Each number is 128 + 24 x the weight over the matrix's rms, rounded and kept within 0 to 255. Layers, rows and columns count from 0. Numbers have three digits each.

# down: layer 2 MLP down (transposed), 2560x640, rms 0.034, rows 2099-2118, columns 160-319
# up: layer 2 MLP up, 2560x640, rms 0.0502, rows 2100-2119, columns 160-319
down2099:085118201127067096166094143131098081117136120100163146140099115143160108115118120128122118128144143118140135166120139069095128124117146103129093126081158120045108125158146099113151099132124159125133124158189140110143120103127151158097131098138135106210169119147153213146117106158149113137176162108106115165125187108154192131109163133050116124122083108143137138079144099120130121088130149145133127100134101091083127139121116139171106115116166164152139116168126118133122133162163130
up2100:139127133158128131128126091115130115113113131133104094107111155123141092142124082119153133158120110128137165105114143129108120139169111123109127158145115132173139134149155113138126135090096131140119134111112174140114126132145166123115133121131163133139137119138079107116189109124123121115106127157137119134151097125121121108109093151096116125144131140134123113157136120096178112145132148133128118120129118148124148142121142123143115118166160136155110140154121144162147155166136152
down2100:155133111131114104099097115118136127131146147135119117123133145150134156112100145146099135113172130125114073123113108124179119115100089127175123116142085074109077124115120105118089146121104129074142110074168116139097140108142117104124129108138111125157111110149156159161144140168140104158139134124147122126119149142118080150091110144151143150141112121138104107130112139138123142138104106113158092153136142131094089144049149141110134114144145119110082137108086157141166137117093094
up2101:135133156107086168193136116095113152159116187172160111151137094118100153103117132170133122128117113167081103084121090120112088150117141060088130114162120142148161124128136110077136122114160166149134194156149112147087083094098111111135121137120074122112106105164091121145067189122149132107150144128164165071098149133145114158110134155185145128118142131134136139123133124154196180108118125169085135113137136111125164096088116097111099152108154131153075098119107115128139147099124115
down2101:137158147097100121136134119110098181113103143153125126133128112079081165103107126173097109078169114125170146131136104100141130096083116113104106134165075144118115139143121073129155101141127126109097137131111111131138133139123147100155089156145088134141148124161100093151114111133105128148120146122148154108121172117088119090100153164157126115147090128139143125133118138134150148146141171144141126125143150109101129074110129106090089170099126160133163139158131116085158127123126141
up2102:130119147105138148170118097158092102089180128134179100135122121197171144136038114131151137122096109109147104149155108141145142129108156122061099154127123123129163146163141104122118155141115156137099153130186124105142129121144123130126146120131182152137092174179115146133155142158196112185120101133176131116131152124146145141110094116154112148118141172128108093168133121154092127083147151139134150086080145112131126146145107166129181117116147124120133158158153140120131122134171169
down2102:135095087145115143095134159192106169114118140138131127129134130057090098136104134153147123147125117124131101116145133121081174139141104093134154158106107093123126155081115123106117104137102134074103151143125127128114162135151111167135140163137121151122127169133134153137118111127109142119133174145167132141142140107141143093106178121118124127131114147125103145129112091136150107141142156140094139110116124132136117108133152143110127085117116121137085120080101111140135116123095109
up2103:098101141141144149126193118139146140127113124118127152120164115147151100129140164096127115123119143093154126112171176169093158065140159153127127176118155173117156115138107119159088135136109103125134128122137093129112132100115134124133140137139098119109138120148103139118086109126155090148099151113139126141132129112133163174109135122148073101135119121134128142126111120121102136054119105179105127097132109119103126129116059090110132103129158147096126135103182153129126106156090142
down2103:096132145102102120114149140111139106102142132124135133131146121133157156147110136148150132114119148142150124124146152152127128095139138113108121158117145121144114107157121115149104139118138135153109100144127094099105146133111116150129145147154111121117116151124109120079123113130146122163136136117132126104113149119128148122125131132125133103134142132131143108132155087163130140114144144136126131122146101139120116125132109117131162101108121106115117123110120153144127154137122110
up2104:116114131118116124113099104135176111145131168109154138099135138167115176099158119136130151096106109143159112118120096118133115119142140114125129126122096150116147128154151168132136135107141128172125180141164130135137171145112142135093123147145168129071144163155169119091123121150098149177161082112152121099120142107132125135174099115130082124099177141161139138164089106142088124086125167115091135157161142132094082145131111128135126099141068131141132162129154186103143150144086129
down2104:108109081156106126133091109146109131123143131077152138121140087110151145190127130118144139121121123122129141143115120161150099186134140164135085119118135141107130148147091100115122129122130138099144111121108105172138158127095121066151196133165110143190135102111144113124094126156112136115173091140153122124095133105189153136114132173142105128129136159171173086121133128120117102155133169127149105122130117123149089119140147143107095106153107120130136106133132150107149127110111124
up2105:090055167126129104075141113132143104130136155140145076172139167130139138122148150135077122135128198087111113136115147100116093094139152120146112164110089121129116174092136148125180114126150109138128125095125110126151116084121131158146168111120148125129108133146110134089124114171123143113116129124126157096135134146165105121127101097163142088126107141140122117096142103143122181162167120127086106128093119125176138120176143130141133105119093128096111110146136068141102161110120134
down2105:103136122147121131092142116112155104117135129158114121107129142137108124141120092137096136156131124125125116137118140127139120152113152123135142152151140167121139103128108118108118111083082104086104103111132137136123165138121125147098126134141103107140110144107109090125121128089147141134158130115090142143109156128163122131140129160124125124167130164187152095118139152129127121121132146132121107140119141113140112119148112113107129106153142151132133140109119114145118116121105085
up2106:150143119188089138130157124122141144185096133128155127126134103158113124166117112123141114127137086089155121164127124137112125099143108145155134100118107087130161131130137112139125157146092131132132133128114167158111125147153145153136175121089098102120167120125149112134166113129156117125128105123125162159106129127135116167168119100152100132094110156145173126107163093149113175103110124122132156132128138145141145100166171103076188112132121141141123174129124140136123102150118150
down2106:139127139159157148136165156128126152100114162160121132154167137153120117128126151164127121112120128130154119133091155095121122109117107117110103126114126120133159095127077114131114122133099141163103167143128111148143107098104129129122160099166097124126127077145124118128100127089122145112103110117141110114144112107111116114133145108071123169158139118125105134125142117100139131118168115109148126123128096106135134103134100110137145113157121138131093106122117084128118140118124137
up2107:132104093134127178120169123079134121132112148116115101117159122155103137158102079140126131122124102113132112087125164166136086163115137128138126124116132187124137150119130128160141168129131161138119156147085134147101105107132121158136147147124133165085108124073113168151143103144131087150147135101080102097104122105078152135086115080139078181076130142110114132134111108092138161114127128121166091125107192100158138097099151156158119165130107109123118078155154149136153127118088141
down2107:122097162190130177139124147095114056111127092147137121108147128117165126164101142111136090114089102148150101164138088099167169096105140113155158068124096103119155126121132129087141172053118095166123115119169086105165164067147117132109105187097108122175101057108105162150116130168104140110140106137158116110168142142096090120161109091148145086113105151132096127131118137155105136137140170098112160142133089085149124169095122159108149159115090093143080119118135109113108106125104128
up2108:123138120115093087126112127127125115105101119126094118119171121118135142114134116103152144111111170141131155124121135136119125117146145130139151164146117111145169127139137134118139101128133132128113136133112115124149124127124125107145149141136128156135112128134120140131098127128110132109113156145123120126160139142113137138123130120122121085133138090123119169146145113137133147156103120100138145131130119104151129109113114124144132099125133125115163126115120147145137123163104116
down2108:134138104157126197145108181166131133174112154100159101145104110115144122111126164120084159125106084106132181116142177120129107061108093179099115110070156113148104156143113149131169134120179178128159142118151199140168137083096144125099122048089124134099123137121109121150096149149115104064174098132130157167132155137161136095153155093108141123105079086131139121119059124113141155120156135171100167117119113137149094144023220117161126136099130153124135118132116106113166163151196113
up2109:092120155120145169116136126111151116149122096159132183130094130123112131100133154144103131141097102132170130120121088070130162111128108128152185160096110137128140105127176142154149111147120130152173099159121151116093138163081143135145123146130163129139150116105171133120141145126134132106143142086145099131107121113101127111122172114132109120163127126088157160130127108126113134097080129101117119091163118151092156109119127154114130136129124108124144160134114132161142132181074098
down2109:109151096141132129110140103122134124147111075126126091166120127106118129133127132126115138128125112114113158132122115137117146132116099117119133122120124144130106107121098114120140123123118130133124127094159139102114131101117088144149159133113148134127108146171118119134144144128119158156116131126119125157162166113128116132159106129148159125136109135119144154128165132137136138118146060145139124114112145171092125130123125136149121132104127078098167116135125114120123129155140150
up2110:130173085114112154130066146121119076131142155134101138147121128106138132114121080082141088111150132150124137103107136121146076126143105132171151140173151115123124124158099121118110109115164140094088130115160136151099107127128110108120123129143130163129124143123103136116102116176127129130140154099109124145099098128104165117128111151145151167149142161090104167126086123111172102151151128126176115127127120089148109109115153129133156127107168126140126117178157148146089118122116125
down2110:128100141150076130153111097130108092152108150088094108132144167134132152094076115122191113100113104128169128132121128142102139131100114133139145112149151131126119102125133138163130137153117124126116169104136116142123108170107142111158108117155103125109134139184126133128142142109147110093102107158145128131139158105130131077141147140146108145153095141132113121131113128092104081135115137124148135153078120087140132152116144056136131137156085111160130175156092110101139138149115117
up2111:132109116133085116153126129104131163157135137157130154089084138116118142151134088110121105146129106131115140174131139083140144150139137104163130094137116148137156153139123128132109090113162106139114138129092141191160073161144105113160084147119140171157121169180124096156132125138133094103149171141064099100124117130114161134123148119157108139140173143135140154135157148099110135095134131108163162143121119075141110122134182151090124145154152075113133101143118140127086104088134143
down2111:086150144144105138118126114121131118125100154110145130161162139097119123126125179064098133138128128121139124146089097112124093151158135119137164093109126143173097114172101119131124182165082113081123111131110148165134106067143137127089098129131134118131174125166157148107140131135095120190094147142167116143083144127161098098126134136151092113133120140134101146154115122146113153114134124133122112153147132111098144103130121140112143139115096085123133149137109163129135116103117094
up2112:132137120135146122130090088093114116137122066097155144107142079137167108117098147134159099103148154120126147140133112170118130084128109106165144115136127123127135116178153059095101150152111108123152165084134150164155138134146181094103107122107131142135107120133112136118117131153114133124141146083118152119130141138100100119134124138145104111102150110091139127110110115130201123176104143099102168133119136146131151133101136143136140100124127084151189153123104162092155125180154136
down2112:144142104101105129087129101128101096134137167122129137119170096124134108130130150110139125104128126116146151132081116111129126145181144148105120141101104152104091071114131162125149104116126155173160093143117103100162141105136138093124091119136130150155092115100159081155119119114126134197066140177133113104158193151152135129122145124131165112122113111077088163135115068122148109147084125103136137159135117127112104123133103121132102185140144110139134139164184145134149197119095178
up2113:103136134083126091111119157168134143118135115121143151138145116109147143137099116157174115120084111122127075156117147114122148095129122134149148091118063124144081167146140119140106114149180165154100114044109153106142137110202154122100121158189156132140098155114175164053124145098140144111104109142091128128128074152151096130142132144134136155119133117109104079165112114119101129120096148125114137165157124120162170150111123160124146125139149080096102129101127143076119141142116088
down2113:104144109152122127147125127119093119110145141138110175110122152113102109081146106125132108114136139081117132107093176103119127101136123142098135163147142110096132122128105167107143138133122142117120130126159129128118114159100127116103127110162124126131148076143119105130088103095132095142097100144126137070124097151141117094115153139121099158132163136123124110106122122128143119135146079150120097139115091133143153142129112145129145127110161116143127107107132155078121162138113099
up2114:180135160131083157104070124125095127100117159059140114125088135107124165109154154096143127137170124150150136134101138135106131131124108125166113086179123085150097188154129126116089174120150085097101175091113140134132113127120148124129164181150127114121133144121121139122115139133088110117163132113120107132106144083143128152164109121141133123129134082120112081158153152113125139130147172114135134147095154084117153109128164135150117129070102135113125162155165128120135141105127108
down2114:147114117150118144168153130137114122157176164133153163109083130093109100160107106117098111126089100165128139122115112154070152126144122131132154117139084065124128111108106085122141129083144132115094106130101142105160095141113164142156126121093138140132179094130160148143101131083078180098139111172113128137075145103097163132120106153151121097125148116101093125134142105117172117132107146131179109142129139127124114180112171121119133109102102133100118123152142099100125105136125119
up2115:071157134086105083065109138160150081083100121119122156140121160135158134101117129105137117154104082129114123153145141122130133129148171124133152098105147157135142114130124138123110102142127163107142126144121106118147139104130114109129152106129106149137140135182169107107126094152148138135104138114126131102122160127108126113120188134134111057108141058145108128116154129160115112192112121125101102108123151086111107142140081150116095129114139130152162129131179144120129118158163115
down2115:124165197120134118107162119140098126139140150138102116162145093089100095158115142184133169170147134104127108131079118131131101093101137109117155151101132093104157148106129131122177129168139145118149160096114100143165128148144149109159137132147127114159133155073152143132145100156157122111148135172089087086092159163104147167174140133120115087133126161135164096154116111212119134189132125128098132148109088137125146109093085110172092115153098111125110164088116103166139082130108085
up2116:089098099137143160089144148137156142078143095122099090096139165118139159168124138080144106104158114131156059133142066140163162072174158131141131150094101105163144168080121119160156104105129121141153091086093158145062183092079140087157099127146129130167120176087105117136105149142175137166120145199136115097071142098140093109127132113199118117131151068114105114163152144222137137146105112130139098116098094139108146165155161101114157170106112080124160118102132117123128107179196134
down2116:137129148124127182121141117243153127070166132157097098007123139152149173098155121138174166155127083157134160072165100177097092134174153128220143161184153148163108140108108142124127106072129088119065107170138188139097114119119148086120085132151125109134162151118145144105106112171125163148143105167090210126091128089045145124158185181137167092153140115105153101186141130174110126170104116157136120160078088115105108126042132160092155013121161073161167083064039107187156125192142127
up2117:142127112110148125117161126079154133158095133140079102092100187187148108132100092074107115113172173173165181106130120084105112104112091121089129143067129114121152094111160106150150143160172168148065110123121164114107141118106128138127157168119158100139134153140131144110129097197096090140136111099087150118142122126145130089118088071138155121132069137112164158115107161143136152147136158150116122124143103098140158137113147097138135126100132121105138131106137172132076131132132115
down2117:123097138095118138147141120107118111140143133113087150138156133083140145109151107141133123115130094164114089091151083146168130120131113130073127138153136141134143121177103115106165074123102130123150173096116104150151134129140133114128125118136157158116125121095164134114121142110126129145140132160088112090115123131145145104149140101154096119111133098127118136160144110142121149118109150067134094141151138140133080058180162135135139145131127149101119100130159127152142107116120135
up2118:119117120126110162152147074140144118137121157129115128100159095159137170118143127073125095071140131116118080097136140120137101131121115100142173146116115092107141125155145127121103116145189158123116098113129139086109143128064117068168145144098104141101082136138095147140140170141159086094155137126121080173166145111131155112099116120169168153135140205111119106156140163147174146122118121178104130122104140082133126160129122163092129146116101147107145133119130134130182146142142135
down2118:124132138132127125061116081106093136121109092117090164085170114138159061130116135122163081124092135143131127159148109119129132113070149103148166088112129102100116167157173100138127097129142149122122145098109035174148164096099142149096142196113137119112143111146120089073178140109151157176131107146111103150129137124144118104167113163133080132186135112128151126150106153132130126128126137123122103133159087138090126168143134146138120135124114174161092078103120094149119160169123153
up2119:135141128127123141146110126129151117070124129116136133147121130157134149095130143114130114110158126125114127168115108113145166151123122113102118115135104110132115120129143152081101138119145137074081126096178129092118153142123136110113131124159106099121140179128129123100128116129098135166099131121138159095137111135147118127119134176132125138102171121121151140143134134112142161138137117159116139115163135166112102117166111154114154150133117088098152148128113104121104105160126101